Weights of a small GPT-style language model, trained from scratch on English Wikipedia.
Size: 13 layers, width 448, 7 heads of 64, MLP 1792 tanh GELU, vocabulary 8192, 35.5M parameters.
Architecture: LayerNorm before each block, learned positions, biases.
Training: a variant of SOAP for these matrices, 4415 steps.
Each number is 128 + 24 x the weight over its row's rms, rounded and kept within 0 to 255. Layers, rows and columns count from 0. The size above them is the row's rms in percent of the matrix's.

# layer 6 MLP up, 1792x448, rms 0.0411, rows 51-155, columns 128-191
size [103  94  95  94 107  97 104  99  94  96  98  98 106 109  97  95  94  93 101  98  98  93  98  95  99  96 100 104 102  99 101  96 105 104 104 107 103  99 141  96 144  97 100  95 102  99  98  93 102 108 119 104  97 105  96 100 104  98  91  98  99  95  96  92  95 103  94  96 103 100 110  99 113  99 101  95  91 102  96 107  96 105  94 104  98  96 103  96 103 106  89 102  98 124 101  90  96 106  96  98  97  96  94 104  94]
[[139 156 148 116 201 138 122 121 148 123 130 129 138  96  99 131 142 112 128 113 166 152 110 172  96  74 169 147 146 109 115 167 138 140 156  97 147 119 152 110 159 134  87 131 114 113 138 121  76 122 169 115 112 126 108 131 115  92 134 140 119 173 125 112]
 [134 129 168 124 121 148 136  93 123  88 125 161 106  90 151 160 135 134 118 109  95 149 140 144 166  91  87 129 131 136 113 138 129 122 118 118 151 132 111 109  91  94 103 153 121 145 116 116 145 113 142 118 101 159 118  84 130  89 151 141 135 128 126 118]
 [123 135 121 154 130  91 125 127 104 144  87 125 131 153 113 144 135 141 127 125 167 126 154  63 146 176  92 156 119 116 137 126 158 138 147 121 142 130 111  91 115 128 129 140 125 150  83  77 133 172 111 155  81 102 122 170 150 120 129 127  86 157 111  97]
 [120 104 109 151 151 116 160 179 101 141 143 101 137 123 142 107 115 109  98 113 144 110 165 108 112 130 127 110 138 131 135 109 173 199 145 140 105 175 133  82 156 145 146 159  84 163 148 150 149  97 120 140 103 136  93 117 149 105 131 129 122 122 141  77]
 [ 95 147 163 126 111  98 156 122  99 131 118 154 125 108 114  85 137  83 102 144 140 153 146 142 158 156 117 118  88 156 116 121 117 137 170 101 142 169 126 128 127 110 114 106 124 140 157 145 119 117 159 138 139 126 139 129 124 129 109 150 166 130 129  83]
 [ 83  80 128 177 144 165 104 151 158 140 140 153 128 125 157 115 135 124 146  71 125 144 102 151 123 116 110 109 151  92 118 109  71  87 101 149 100 145 128 111 158 112 123 146 140  84 117 137  93 137 128 110 106 133 141  94 142 125 124 111 154 130 133 118]
 [ 95  88 127 130 101 162  92 139 152 111 124 139 102 140 115 114 106 117 111 149 188  58 107 114 113 144  77 147 123 142 127 113 115 118 128 129 152  75 106 132 135 155 114 128 137 108 156  90 135 108 111 144 140 126 117 106 114 119 128 111 142 107  95 138]
 [100 115  74 171 138 142  79 154 125 119 114 135  93 117 129 130 134 164 121 137 125 136 119 137 129 114 107 144 162 101 107 142 165 137 100 104 137 106 112 150 120  97 103 111  94 109 122 125 153 138 128 124 130 128 103 139 134  90  83 121 152 132 126 136]
 [106 100 135 108 138  84 105 134 135  98 140 170 131 119 126 153 122 146 149 119 136 124 113 148 142 124 115  81 126 147 135 142 140 122 169 108 102  96 174 120 156 135 155 132 159 111 146 144 162  75 104 141 130 158 134 145 113 116 138 149 123 164  99 132]
 [146 130 114 139 119 114 105 110 159 106 165 112 132 154  61 104 153 131 103  89 113 128 116 131 112 122 144 118 178  92 104 101 145 157 121 116 121 117 103 126 116  93 119  96 116  76 113 146 149 140 150 145 110 143 113 176 125 168 124 110 164 133 142 137]
 [ 80 136 106 118 107 100 156 144 106 148  78 123 150 131 148 130 122  82 131 105 163 154 120 111 138 106 166 114 106 129 105 150 153 138 151 147 103 118 100 123 145 106 116 153 157 102  80 112 122 129 120 134 135 138 142 171 110 145 161 123 124 114 158 153]
 [112  86 160 131 107 136 127 103 177 148 115  70 166 158 133 137 132 146 142  86 120 127 113 124  90 153  87 137  95 173  90 129 116 137 136 119 143 174 170 132 113 140  63 148  76 105 128 134 141 118 121 155 117 136  90 117 133 141 129 150 150 169 151  92]
 [103 152 136  91 136 150 159 132 123 108 104 152 134 158 159 137 130 167 127 114 172  90 142 125  89 125 126 156 140 113 116  90 117 176 131 119 167 149  91 122 125 163  99 123 151 130 132 143 194 140 117 115 115 134 134 157 117 147 107 150 175 126 139 150]
 [ 96 122 134  95 170 153 129 111 145 127 132 146 130 169  72 135 111 127 106 138 158 125 116 130 101 123 156 116 141 151 108 127 174  82  90 166 126 112  81 119 119 106 120  98 109  87 129 149 103  94 126 138 174 121 128 114 158 130 119 118 131 102 133 123]
 [136 110 140 169 151  86 134 132  91 130 151 126 137 111 118 127 112 162 123 107 155 150 131 133 106 160 139 135 114 124 163 115 138  97 139 113 126 155 105 147 142 106 127 126 126 141 145 138 155 148 132 105 150 124 178 157 145 122 185 124 112  83 136  83]
 [106 105 127 153 117 123 143 131 154 162 163  68 143 155 138  90 119 145 132 144 165  85 114  46 116 114 104 133 154 159 115 135 134 140 112 161 113  72 162 127 129 120 164 106 102  98 139  85 115 148 132 153 180 156 116 117 107 130 157 154  77 143 116 143]
 [ 85 107 159  91 138 113 144 155 107 112 125 123 132 142 117  90 147 115 112 150 159 141 132 143 134 106 170 129 142 125 117 137 163 137 192  82 132 148 149 132 144  95 153 152 155 123 145 105 152 152 142 109 106  88 119 147 164 116 133 176 104 122 159 113]
 [ 78 149 135 140 139 139 138  99 101  69 104 161 174 186 129 159 144  95 135 136 132 123 127 106 154 126 122 126 118 121 134 140 166 140  91 138 149 131 156 154 108 123  94 139 107 136 117 122 135 110 143 107 125 125 116 129 134 121 137 125 117 104 148 153]
 [115 119 134 103 126 143 118 140 154 133 127 137 104 144 154 195  87 146 137 112 130  88 144 104 158  95 155 117 115 113 153 127 128 134 148 133 129 165 100 115 163 144 157 161 124 138 151 106 119 124 163 119 100 139 108 123 139 118 134 143 142 153 144 130]
 [126 128 144 123 147 118 149 119 103 147 161 134 122  96 107 104  92 186 126 106 137 124 168  97 130 135 126 126  90 115 140 127 120 121 122 136 189 103 115 136 115 114 186 152 133 139 126 119 138 127  93 115 125 103 129 117 135 131 134 112  91  95 100 137]
 [146  95 137 179 152 134  82 125 133 164 158 120 144  79 144 127 119 120 129 127 117 119  94  90 117 130 109 108 171 116  99 151 147 109  95 166 105  53 148  93 155 103  75 152 152 140 139  98 122  80 177 160 103 139 112 133 155 143  87  96 166 139 110 140]
 [ 84 120 108 133 124 146 106 130 116 102 119 120 156 142 163  72  92 143  85 113 126 172 153 135  82 162  88 117 129  95  97 137 126  96 144 131 174 127  86 163 136 133 111 147 144 133 131 122 157  66 123 126 100 137 103 147  99 124 119 145  74 113 111 170]
 [159 155 139 143 100 129 105 111 123 162 126 152 167  94 141 184 126 150 156 137 113 112 127 141  82  88 131 138 164 144 123 133 158 158 149 145 127  83  91 111 156 129 166 141 124 104 141 124 120 131 112 116 162 137 113 134 102 146  93 144 169 167 114  85]
 [129  74 138 130  92 105 173 141 117 157 132  95 154 112  93 107 121  89 102 167 160 114 110 143 129  78 102 157 125 142  81 109 141 100  86 129 129 126 124 107 140 111 131 148 139 129 113 111 105 119 147 115 144  95 129  92 133 170 124  89 165 125 103 140]
 [142 141 119 147 107 136 152 127 101 165 114 169 135 131 117 124 146 105 170 137 128 154  89 141 104 114  96 137 148 138 123 131 160 174 134 164 106 166 137 180 111 116 131 111 112 184  99 123 115 161 139 134 118 139 148 135 113 125 126 137 100 105 132 121]
 [ 67 141 114 146 162  89 156 139 174 109 106 106 111 107 139 109 124 104 118  98 122 139 156 167 157 118 157 111 114 163 118 113 141 144 132 141 145 128 117  91 117  97 126 151 112 117 128 133 125 176 142 166 152 102 101 159 144 120 142 162 100 101 165 172]
 [130 123 102 131 146  96 165 115 141 110 124 108 132 161 159  94 111 145 135 158 143 102 162 103 130 130 145  91 125 153  89 113 168 151 156 147 141 136 122  98 163 125 104 150 137 139  79  80 130 106  97 123 146 180 106  93 107 153 148 154 123 151  95 136]
 [131 162 123 127 124 159 121 134 121 121 123  92 147 126  83 119 114 147 137 142 126 105 134 176 130 115 146 137 131 132 145 144 155 145 144 136 139 109  72 146 155 122 145 125 132 126 135 112 124 140  81  75 170 131 160 125 161 107 183 159 128 120  98 116]
 [127 159 112 106 173 109 111 143 150 139  95 154 139 130 132 161 166  80  94 158 133 159 107 150 104 153 110 111 129 149 110 108 161 164 118 135  98 138 104 149 165 154 108 141 130 134 177 145 145  91 149 103  77 116 109 186 112 162 140 137 148 123 125 135]
 [187 140 135 107 152 180 130 152 177 134 143 105 127 100 128 162 137 108 100 103  93 149 119 127 123 122 138 138 155 124  94 156 127 150 138 106 115 124 111 140 148  94 122 128 100  96 159 122 114 149 137  96 103 144 106 131 176 112 133 182 135 148 150 148]
 [137 101 138 141  98 137 142 124 122 149 121 111 159 119 109 107 105  96 131 113 125 111 176 144 147 121 153 160 181 120 135 126 156 149  98 130 168 142 113 133 167 103 115 153 118  66 139 130 110 155 134 137  99 117 147 145 104 166 115 164 102  90 108 144]
 [160 112 135 133 139 174 177 148 128 116 151 117 152 146 122 166  92 131  85 137 118 148 157 116 160  92 113 135 104 136 152 149 123 123 103 156  81 151  95 144 126 121 132 115 123  95 131 113 140 134 117 118 120 124 130 138 116  78 103 136 139 150 152 152]
 [139 154 111 135 121 129 105 131  83 172 162 110 150 125 141 133 155 150 110 115 132  88 146 139  91 152  77 139 122 148 149 140 123 137 103 130 135 155 168 150 135 134  80 127 137 113 148 124 174 135 137 133 123  98 142 105 157 142 159 143 120 100 131 146]
 [203 164  96 152 108 132 174 165 174 137  62  90 143 138 155 167 121 125 152 117 119 123 128 159 150 157 115 124  95 142 107 101 117 140 147 119 135 139 130 133 203 128 115 150 126 124 116 134 167 118 120 134 136 137 130 172 106 149 150 129  96 128 115 133]
 [101 127  93  99 115 102 127 141 129 166 119 134 152 111 131 109 101 118 153 129 151 146 124  81 120 160 113 159 103 107  99 128 135 137 104 134 125 152 177 167 145  98 136  91 119 129 120 124 142 135 160 175 120 145 139 115 143 109 125 153  96 151 111 143]
 [103 122 139 108 136  78 129 117 133 148 121 164 109 153 121 105 154  94 129 127 132 124 122 178 212 106 121 114 149 106 149 117 112 106 143 117 125 156  65 109 117 124 126 129 100 101 137 114 118 112 116 116 169 166 118 121 163 134 129 147 193 154 131 136]
 [143 147 140 109 176  89 131 136 117 119 128 113 110 152 150 110 103 142 128 133 143 100 118 138 139 120 133 136  69 117 117 156 176 120 142 123 146  97  93 103 159  95 154 135  84 126 150 139 111 175 120 124 163 111 100 153 133 104 132 146 162 135 101 155]
 [134 142 113 111 146 105 144  91  88 108 116 125  97 130 142 110 156 203 112  98 109 108 101 132 174  86 122 100 128 118 121 104 156 121 138 112 125 132 107 134  99 139 111 114 171 136 146 138 149 136 192 161 110 146 130 143 147 154  71 172 119 110 110 160]
 [118 125 127 103 137 138 165 138 144 135 109  81 161 111 155 144 144 168 134 105 159 122  93 139 110 125 113 132 143 101 147  86 135 163 133 163 126 100  98 131 109 143 142  66 110 155 152 143 114 104 138 120 106 106 126 170 128 167 130 152 119 134 137 160]
 [136 148 111 155 140 127 143 110 105 100 121 126  94 114 133 105  81 124  77 110 109 131 120 138 137 120 107  97 130 141 117  91 112 131 128 139 145 105 137 151 125 105 108 144 131  90 148 108 143  71 154 119 164 153 121 104 128 138 146 168 122 137 118 167]
 [131 115 106 126 109 166 127 117 148 131  59 154 139 124 158 134 108 120 117 116 125 147  74 133 136 114 101 150 157 164  90 141 128  96  97  75 110 134 110 129 135 118  73 116  67 112 132 117 141 125 132 116 170 116  94 114 130 125 105 141 158 122 182 128]
 [134 119 117 135 121 107 106 126 152 117 111 145 120 197 126 103 129 131 103 111 108 149  81 146 115  95  92 138 120 132 107 158 121 124 109 150 129 116 161 171 124  97 136 175 123 136 106 137 104  98 107 168 121 136 160 126 149 139  87 131 127 132 115 141]
 [158 113 154  99 142 134 138 127 144 135 110 160 121 142 162 116 156 119  66 117  85 155 119 147 160 127 131 131 144 100 119 115 134 162 121 132 149  81 132 103 130 147 110 137 134 122 153 128 130 115 149 110 134 157 144 123 149 108 137 136 160  75 152 122]
 [178  82 151 111 148 124 180 109 139 178 114 145 103 102 159 100 132 139 153 142 123 121 146  83 121 139 116 141 116 145 100 121 108 113 137 155 137 126 136 121 104  86 126 102  90 137 138 122 141 171 111 127 109 110 125 132 107 118 133 108 120 132 134 133]
 [124 116 140  94 157  87  97 159 159 125 122 115 155  98 110 112 122 150  71 128 131  71 129 127 161 123  81  90 147 133 108 105 135 126 113 139 149 112 138 118 152 144 125 102  94 154 138  90 145  88 110 144  99 153 146 137 147 142 130 147 143 145 118 127]
 [146 164 136 156 142 135 140 165  97 123 111 107 134 131 106 116  88 124 168  98 120  86 122  98 144 146  94 131 145 198 121  90 138 113  90 141 123  88 142  92 132 105 140 136 158 115 100 111 140 133 141 105 128 185  84  86 134 121 103 151 147 140 130 128]
 [133 139 166 169 109 130 157 159 144 191 122  97 152 113 121 161 143 107 137 176 124 122 119 157 133 119 124 131 124 169  82 120 126 134 148 104 151 132 152 111 141  93 131 121 148 135 126 110 146 127 106 126 147 128 137 133 141 186 117 133 178 183 113 144]
 [108 140 127  81 131 154 152 150 153 157 110 134 136 147  98 152 107 142 139 146 140 153 106  92 130 179  83 130 118 162 110 224 169 118 107 141  76  91 103 147 185 150 127 118 129 137 168 105 155 114 121 129 131  93 149 113 123 110 151 115 126 130 140  94]
 [110 130 102 164  84 114 128 124 118 128 118 140 139 148 109 102 109 143 121 165 112 169 120 132 167 118 111  95 120 111 120  74 193 155 160 137 109 120 176  99 138 117 176 131 135  97 120 100 120 195 136 147  86 126 126 136 146 143 118 111 106 129 140 169]
 [140 144 161 112 142 146  88 140 134 147 111 120 119 147 132 128 109 107 129 152 131 103 117 168 145 141 108 140 110  70 121 119 109 150 160 137 121 142 107 133 124 131 162  94 103 150 148 160 118 126 113 153 152 159 136 144 102 135 141 144 127  77  93 156]
 [117 137 144 161  54  66 157 143  97 149 125 137 149 153 121  75 142 148 113 155 119 113 172 117 123 136  75 137 104 135 165 131 120 156 138 161 160 154 127 113 138 167 162 148 142  85 132 110 123 138 117 110 117 103 114 105 124 122 123 117 150 109 111 117]
 [ 76 177 127 126 108 106 144 102 117 134 121 108  77 119 113 109 133  97 103 133  96 156 186 139 133 141 145 146 196 106 145  84 116 157 119 113 132 118 111 139 132 141 146 123 145 171 158 121 105 167 126 135 121 145  93 136 118 171 110 130 168 176 128 119]
 [139 147 171 132 118 137 143  95 108 130 163 122 122 173 148 140 122 119 113 161 129 109 139 150  86 141 102 132  96 136 131 103 142 102 103 130 121 104 138 100 117 124  92 118 142 155  98 118 156 104 116  98 110 141 127 153 122 108 154 148 149  98 129 136]
 [128  92  92 141 133 134 125 169 140 146 160 120 162  91  67 126 113 144 123 112 123  80 117 113 112 128 129  69 129  78 154 121 149 108 128 121 198  95 124 128 161 102  84 116 130 133  91 137 109 143 157 139  97 148 147 132 116  84 126 108 133 129 110 136]
 [112 123 121  93 143 129 153 150  96 136 132 118 107 128 129 167 129 118 161  87 132  84  87 111 143 100 110 141 136 108 163 115 124  85 118 120 141 139  98 119 117 139 119 139 144 106 120 161 139 124 107 136 119  90 127 133 139  71 113 148 142 138 108 121]
 [146 110 124  86 149  76 168  81 143 129 145 144 148 181 123 165 120 170 132  92 114 128 113 114  94 120 144  92 119 118 167 124 141 156 159 132 159 149 116 139 142 126 118 135 163 137  90 131 159 155 143 131 145 139 124 134 109 168 116 142 103 146 132 135]
 [118 123 117 141 116 143  77 166 128 168 136 131 117 150 148  97 169 119  91 116 163 137  94 140 108 100 117 118 144 155 148 136 129 110 128 140 153 124 131 136 113 114 152 154 108 171 173 112 167 139 136 136  95 153 137 124 152 132  84 123 107 111 104 143]
 [146 114 135 130 173 160 114 132 116 119 105 132 156 191 139 113 110 148 131 118 149 123 145 155 159 138 174 142 148 124 109 158  60 118 146 145 120 136  73 110 160 103 114 129 133 138 125 107 145 166 193 134 166 137 132 134 148 148 101 170 154 151 112 125]
 [141 126 112  89 125 151 154 145 124 135 113  94 149 122 159 167 145 131 149 122 164 133 139 123 156 127 123 148 143 114 178 136 101  83 126 113 114 146  91 111 136 150  93 120 146 128 136 123 108 149 122 110 119 134 114 163 113 122 115 104 106 160 129 114]
 [ 49 131 123 143  90 128 125 173 163 148  80 151  81 113 127 104 134 157  62 131 144 114  97 143 110 149 134 118 133 115  94 112 141 197 113 101 128 174 137 171 110 145 125 151 142 124  85 108 170 121  90 123 131 100 122 126 109  95 121 132 114 154 110 110]
 [114 141 141 167 140 121 120 129 119 104  99 120 120 146 166 124 116 101 121 166 125  99 149 139 104 136 133 152 175 136 126 132 148 111 145 132 152 147  90 128 159  97  86 135  99 144 130 120 146 111 132 107 154  91 148 145 139 111 113 156 112 117  98 125]
 [ 96 149 118 126 146 182 144 119 170 146 103 156 111 128 135 148 131  77  79 116 133 156 123 115 158 128 132 125  94 134 110 142 105 133 170 132 177 107 128  82 153  95 153 137 148 144 119 137 107 134 119 107 171 140 154 126  84 107 136 108 102 119 115 144]
 [113 194 148 113  74 155 165 114 153 129 153  99 132 157 142 104 124 126  84 126 150 111 147 120 113  98 164 114 130 130  86 161 126 141 145 123  96  98 153 133 116  93  97 101 135  94 153 111 113  68 111 120 124 119 131 111 138 160 127 115 111 102 147 132]
 [152 143 126 133 150 138 143 127 183 156 124 136 148 124 134 101 141 150 114 166 135 111 114 143 127 161  68 196 129 106 123  98 113 128  92 159 140 161 100 107 139 113 135 126 102  90 166  97 142 122 152 135 124 120 138  81 102 181 141 153  84 147 147 148]
 [ 96 115 130 124 154 103 134 179 131 130 133 117 101 130 130 124 139  93 114 113 105 105  42  96 121 157 144 117 149 136 109 156 146 176 136 130 111 123 124  85 148 110 178 128 152 180 122 107 112 143 153 150 128 147 104 110  95 133 164 120 122 139 123 124]
 [148 131 137 144 144 125 132 108 130 157 126 133 130 121 107 136 101 107  87 141 122 144 105 123  79 138 125 133 162 149 129 147  94 108 119 124 118 127 143 119 140 104  79 138  67 136 124 111 131 158 108 173 139 109  93 122 128 119 107 113 125 203 116 129]
 [133  85 155 115 130 169 109  94 139 144 151 142 151 115 132 131 145 125  92 124 137 138 147 116 136 163 145 127  89 166 130 124 164 144 106 117 125 135  76 126 136 122 137 136 120  55 147 161 127 127 136 131 149 147 162 105 120 141 115 109 135  92 107 137]
 [150 130 103 147 147 163 126 122 103 148 111 140 172 142 139 146 125  59 147 113  91 110 124 116 148 106  97 110 121 137 129 106 155 109 106 127 109 111 103  97 101 103 151 131 106 106 143  83 151 118 154 101 106 125 109  85 162 141 130 135 119 128 108 157]
 [138 124 151 106 112 143 138 138 118 137  97 135 107  94 104 149 125  96 171 143 149 108 110 160 180 146  94 110 116 147 104 138  83 123 152 173  98 172 135 102 145  87 168 150 110 147 136 103  96 145 136 158 103 135 118 112 116 102 113 132 127  65 113 133]
 [139 103 106 130 128  93 119 124 177  83 126  85 153 129 126  83 171 121 103 137 121 122 138 131 109 144 174 181 146 106 104 109 184  98 138 147  95 159 153 106 144 128 144 149 180 108 136 134 113 126 108 152 124 166 153 123 150 143  94 134 127 132 153 160]
 [127 104 155 108 117 149 120 170  92 141 131 119 127 169 107 142 108 125 126 122 120  97  98 154 116  96 143 192 159 153 130 109 166 121 180 142 152 105 112  97 141 121 125 134 190 159 104  86 116 143 107 109 144 107 125 114 111  86  62 122 168 119 169 145]
 [126 140 121 131  84 121 142 119 140 149 153 132 110 117  94 167 115 104 103 150 132 154 170 148 141  98 126 139 173 119 100 121  93 140 137 138 115 133 100 168 148  73 125 105 119  84 111 120 133 125 135 128  83 118 111 180 110 120 146  84 129 123 165  97]
 [120 180 131 152 145 111 138 137 160 140 129 129 133 131 122  94 126 156  94 169 152 148 130 144 136  58  99  71 135 138 162 170 107 162 153 133 140 155 125  94 120 125 163 132 126 120 117 105  97 136 149 160 128 156 129 189 105 124 111 112 126 118 164 135]
 [115  80 132  98  97 109 156  80 111 145 158  91 147 114  92 126 149 125 117 113  82 121 110 148 100 140 135 135 110 137 138 143 138 160 119 146 130 159 115  64 116 113 137 117  95 141 104 104 131  92 119 137 143 107 141 153 112 129 118 138 146 126 164 172]
 [121 117 162 112 186 159  86  96  93 128 160 154 146 114 128 140 126 125 153 125 131  88  80 121  72 151 122 134 151  73 117 122 150 102  97 175 106 108 112 166 100 159 112 111 153 131  97 131 155 114 103 120  84  69 158 131  99 161 122 121 118 114 124 121]
 [ 93 131 133 154 134 108 149 161 170 152 142 130 161 118 123 159 154 145 111 127 130 121 129  75 148  35 143  91 114  91  96 124 133 121 143 156 133  97 131  79 122 113  93 190 156 126 126 148  78  99 110  91 129 137 115 136 119 145 126 159  82 148 114 146]
 [ 95 137 103 116  91  93 144 110 109 119 138 140 125 143 138 122 159 168 121 111 162 139  83 108 113 115 162  96 121 125 147 163 130 131  80  97  92  85 129 181  94  96 104 121 117 137 115 101 118  93  99 129 123 136 109 130 162 133  98 147 110 157 109 143]
 [ 88 110 134 152 173 138 128 129 123 111 136 138 140 171 109  90 106 123 116 121 152 149 132 158 115 132  76 101 173 116 127 111 155 139 117 126 139 110 167 152 120  92  96 121 113  97 123  85 105 144 111 101 117 133 154 132  68 109  67 120 161 125 125 107]
 [150  81 121 162 120 124 129 155 152 158 136 127 128 126 176  96  88 138 127 109 136 130 122 132 112  96 111  94  54 131  96 107 169 148 153 130 148 118 111 139 139 138 134 110 140 137 114 156 154 100 113 167 133 142 114 128  91 139 140 163 102 143 134 135]
 [140 118 159 125 116 150 137 139 110 129 134 152 101 132 132 120 154 151  99 105 162 134  83  84 131 120 123 131 153 103 138 124 117 123 125 116 138 128  89 175 133 152 145 112 140 149  90 105 117 179  84 136 101 125  92 131 139 144 106 127 104 170 163 130]
 [118 134 116  93 141 113 108 161 123 119 103 134 117 104 110 130 136 130 133 103 112 132 108 127 128 169 120 170 194 124 145 124 133 155 138 120 162  91 123 124 159 167 150 115 139 123 126 102 119 140 102 105 116 124 127 128 130 136 157 156 145 104  68 119]
 [106  86 116 164 152 120 110 149 120 107 117 144 122 128 155  97 115 131 167 123 136 144 168 119 134 136 148 121 135 164 114 173 153 117 132 141 129 116  80 119 136  93 143 114  94 133  99 111 118 145  93 155 126 132 132 132 115 180  97 144 132 146 138 137]
 [118 133 130  86 107 130 133 160 145 131 146 143 128 144 121 147 148 150 115 136 110  83 116  95 128 146 100 148 120 132 122 148 123 142 136 157 119 144 152 118  97 138 169 132 120  94 126 108 135 134 110 150 156  87 187 130 101 140 138 138 120 115 103 158]
 [138 151 111 148 126 107 166 123 145 118 134 109 149 113 130  95 147 129 144 108 159 110 159 107  60 124 124 139 154  97 134 114 134 127 129 119 141 140 140 173 125 117 102 172 156 130 119 137  75 133 107 149 112 183 140 129 120  98 129 177 116 124 184 144]
 [151 103 117 119  99 105 134 137 167 107 137 119 155  95 121 163 117 136 139 110 120 185 136 162 189  94  90 144 121 152 141 133 126 123 142 138 128 134 135 106 127  97 150 124 128 119 145 122  97 152 113 116 155 104 146 107 122 131 116  99 124  57 102 153]
 [106  86 108 125 143 101  66 154 133 152 147 101 137 135  86 124 165  92  91 161 114  79 114 114 137 113 109 141 132 120 126 121 112 134 174 121 121 123 109 168 114 131 102 143 115 126 136 119 144 160 119 127 111 124 122  91 107 118 146 126 144 134 133 109]
 [148 100 169 109  91  93 147  75 163 147 144 164 141 142 102 151 108  96 139 167  97  91  84  76 123 105 100 121 133  98 151  90 113 100 134 157 122 146 136 118 129 116 115 196 136 131 176 135 123 144 171 113 159 108  81 131 116 129 173 126  73 155 105 105]
 [178 129  85 143 120 120  85 122 166 146 149 117 161 140 118 156 105 155 114 126 105 154 159 157  99 135 146 100 115 135 126 132 108 135 138 140 130 144 136 151 126 124 133 103  77 139  93  92  87  88  87 119  86 130 125 164 121  59 135 120 125 138 127 137]
 [144 113 109 118 172 142  94 130 144 124 121 163 101  97 168 110  85  79 121 135 140 144 135 108 138 116  99 126 129  88 126 110 128 118 114 140 126 158 154 108 134 119  79 129 121 172 101 125 104 142 118 150 152 139 156 135 126 102 135 143 110 133 180 121]
 [127  90 115 114 146 121 129 100 144 144 128 144 112 110 130 118 109 129 121 158 157 144 113 142 141 104 126 141 137 177 104 170 131 171 120 125 160 126 135 142 113  97 127 123 162 118 103 102 152 108 151 109 137 120 143 106 119  97  67 149 124 141 111 120]
 [145  73 125  60  96 138 128 142 102 145 129 104 167 126 122 135 127 152 137 130 166  93 117 110 146 168 121 120  72 120 113 109 127  90 132 159 129 151 152 111 133 114 141 143 132 146 138 111 143 113 119  93  96 152 153 138 125  91 183 166 127 123 160 102]
 [153 116 105 147 125 147 151 145 113 120 170 103 188 165 164 173 119 138 111 110 139 140 103 139 128 125 151 149 117 115 156 106 126 120 100 138 104 161 151 168  93  89  76 126 149 133 152 131  99 151 164 162 131 115 136 133  97  71 155 118 108 148 144 133]
 [146 107 126 167  80  78  91 159 122 103 119 127  80  97 116  99  99 116 123 110 150 112 104 126 223  89 120 155 165  77 103 180 116 144 101 139 151 144 164 127 122 129 116 121 137 138 143 137 137 161  92 112 101 105 142 135 141 167 155 116 152 176 135  97]
 [136 141 158 100 136  97 130  58  92 157 119 146 102 141 115 133 149 128 122 104 147 113 144 116 136 118 122 154 127 160 161 140 160 150 116 144  99 123 130 105 136  97  64 128  92 108 110 128  94 164 104 130 120 119  89 128  95  90  81 187 135 110  70 141]
 [139  99  98 120 142 108 157 130  95 111 107  84 116 111 137 129 147 158 126 123 143 185 135 104 136 133 100 143 120  86 142 117 157 112 132 113 128 146  82 115 125 138  86 136 150  67 169  98 112 127 143 120 106 124  92 115 172 123 121 107  96 176 144 133]
 [110 124 118 128  83 110 145 127 138 136 115 109 121 100 117  80 112 104 110 123 145 106 123 110 155 122  70 123 107 109 112 138 100 145 180 156 127 124 149 111 142 111 163 137  82 124 173 116 128 170  89 138 128  50  84 152 125 138 127 111 127 195 141  83]
 [ 94 102 167  90  98 103 154 116 118 124 121 126 134 115 102 138 115 104 159 131  70 151 123 144 125 174 134 132 126 116 151 118 125 133 122 140 168 138 120 130  79 112 155 102 148 122 167 110 132 114 126  95 168 127 122 149 174 140 132 131 127 138  94 101]
 [105 135 119  88 110 126  77 119 164 154 102 133 140 147 117 135 154 146 157 105 141 134 123 121 135 124 121 123 151 157  92  93 109 157 131  80  89 154 123 136  92 100 144 117 141 131 113  88 146 141  95 144 121 106 124 148 127 143 115 113  98 134 144  84]
 [ 97 142 150 111 129 127  98 112 160 117 104 148 126 117  96  89 114 106 136 147 150 157  81 160  81 164 117 150 132 103 119 153 143 140 140 131 157 136  85 142 102 126  68  92 149 127 115 101 157 148 131 151 102 106 134 110  84 163 109 135 150 131 170 108]
 [114 115  93 121 105 149 117 140 111 130 145 133  71 111 154 149 100 135 134 144 144 132 140 128 148 147 148  83 101 121 127 162 135 137 109 142 120 143 117 111 114 109  84 135 145 118 139  97  90  77 116  98 112 125 169 118 127 103 123 123  82 133 158 151]
 [137  92 156 147 123 142 122 131 157 116 132 100 120 115 134 156 135 138 171 131 141 114  97 131 165 162 100 130 137 123 159 124  99 146 130 135 154  79 102  95 110 108  94 126 144 132  91 104 121 135 141 130 140  81 125 140 135 151 130 191 140  73 150 146]
 [124 107 101 116 136 118  96 147 138 133 129 123 111 116 113 157 123  84 133 137  85 107 129 122  99 103 134 144 147 127 105 120 125 163 155 121 116 114 162 105 118 132 197 127 152 145 111 118 159  81  91 140 174 127  95 116 150  99 135 119 144  91 152 143]
 [125 136 139 153 106 102 136 129 123 104 148 162 129 151 154 147 172 132 136  99 111 161 158 119 112 131 137 133 168 162 133 144 146 147 169  80 118 111 185 123 134 140 116 131  76 128  98 136 131 135 131 139 113 109 134 155 135 110 144 124 145 120 109 123]
 [101 150 143 147 133 106 122 122 152 144 123 112  81 142  98 122 140 123 128 119 129 137 122 143 121 116 119 120 160 143 145 137 169 148 123 170 122 138 135 127 139 111 125 136 143 137 147  80 101 178 105 131  84 161 159 136  90  81 135 145 137 148 153 139]
 [120 145 151 128 147 120 108 109 180 150 151 116 125 149 161 135 157 109 140 139 111 131 124 145 105 151 119 147 142  99 118 101 122 133 160 102 112 153 116  87 129 120 103 117 143 128 108 132 129 182 103 131 151 118 117 117 123 151  92 153  84 108 106 133]]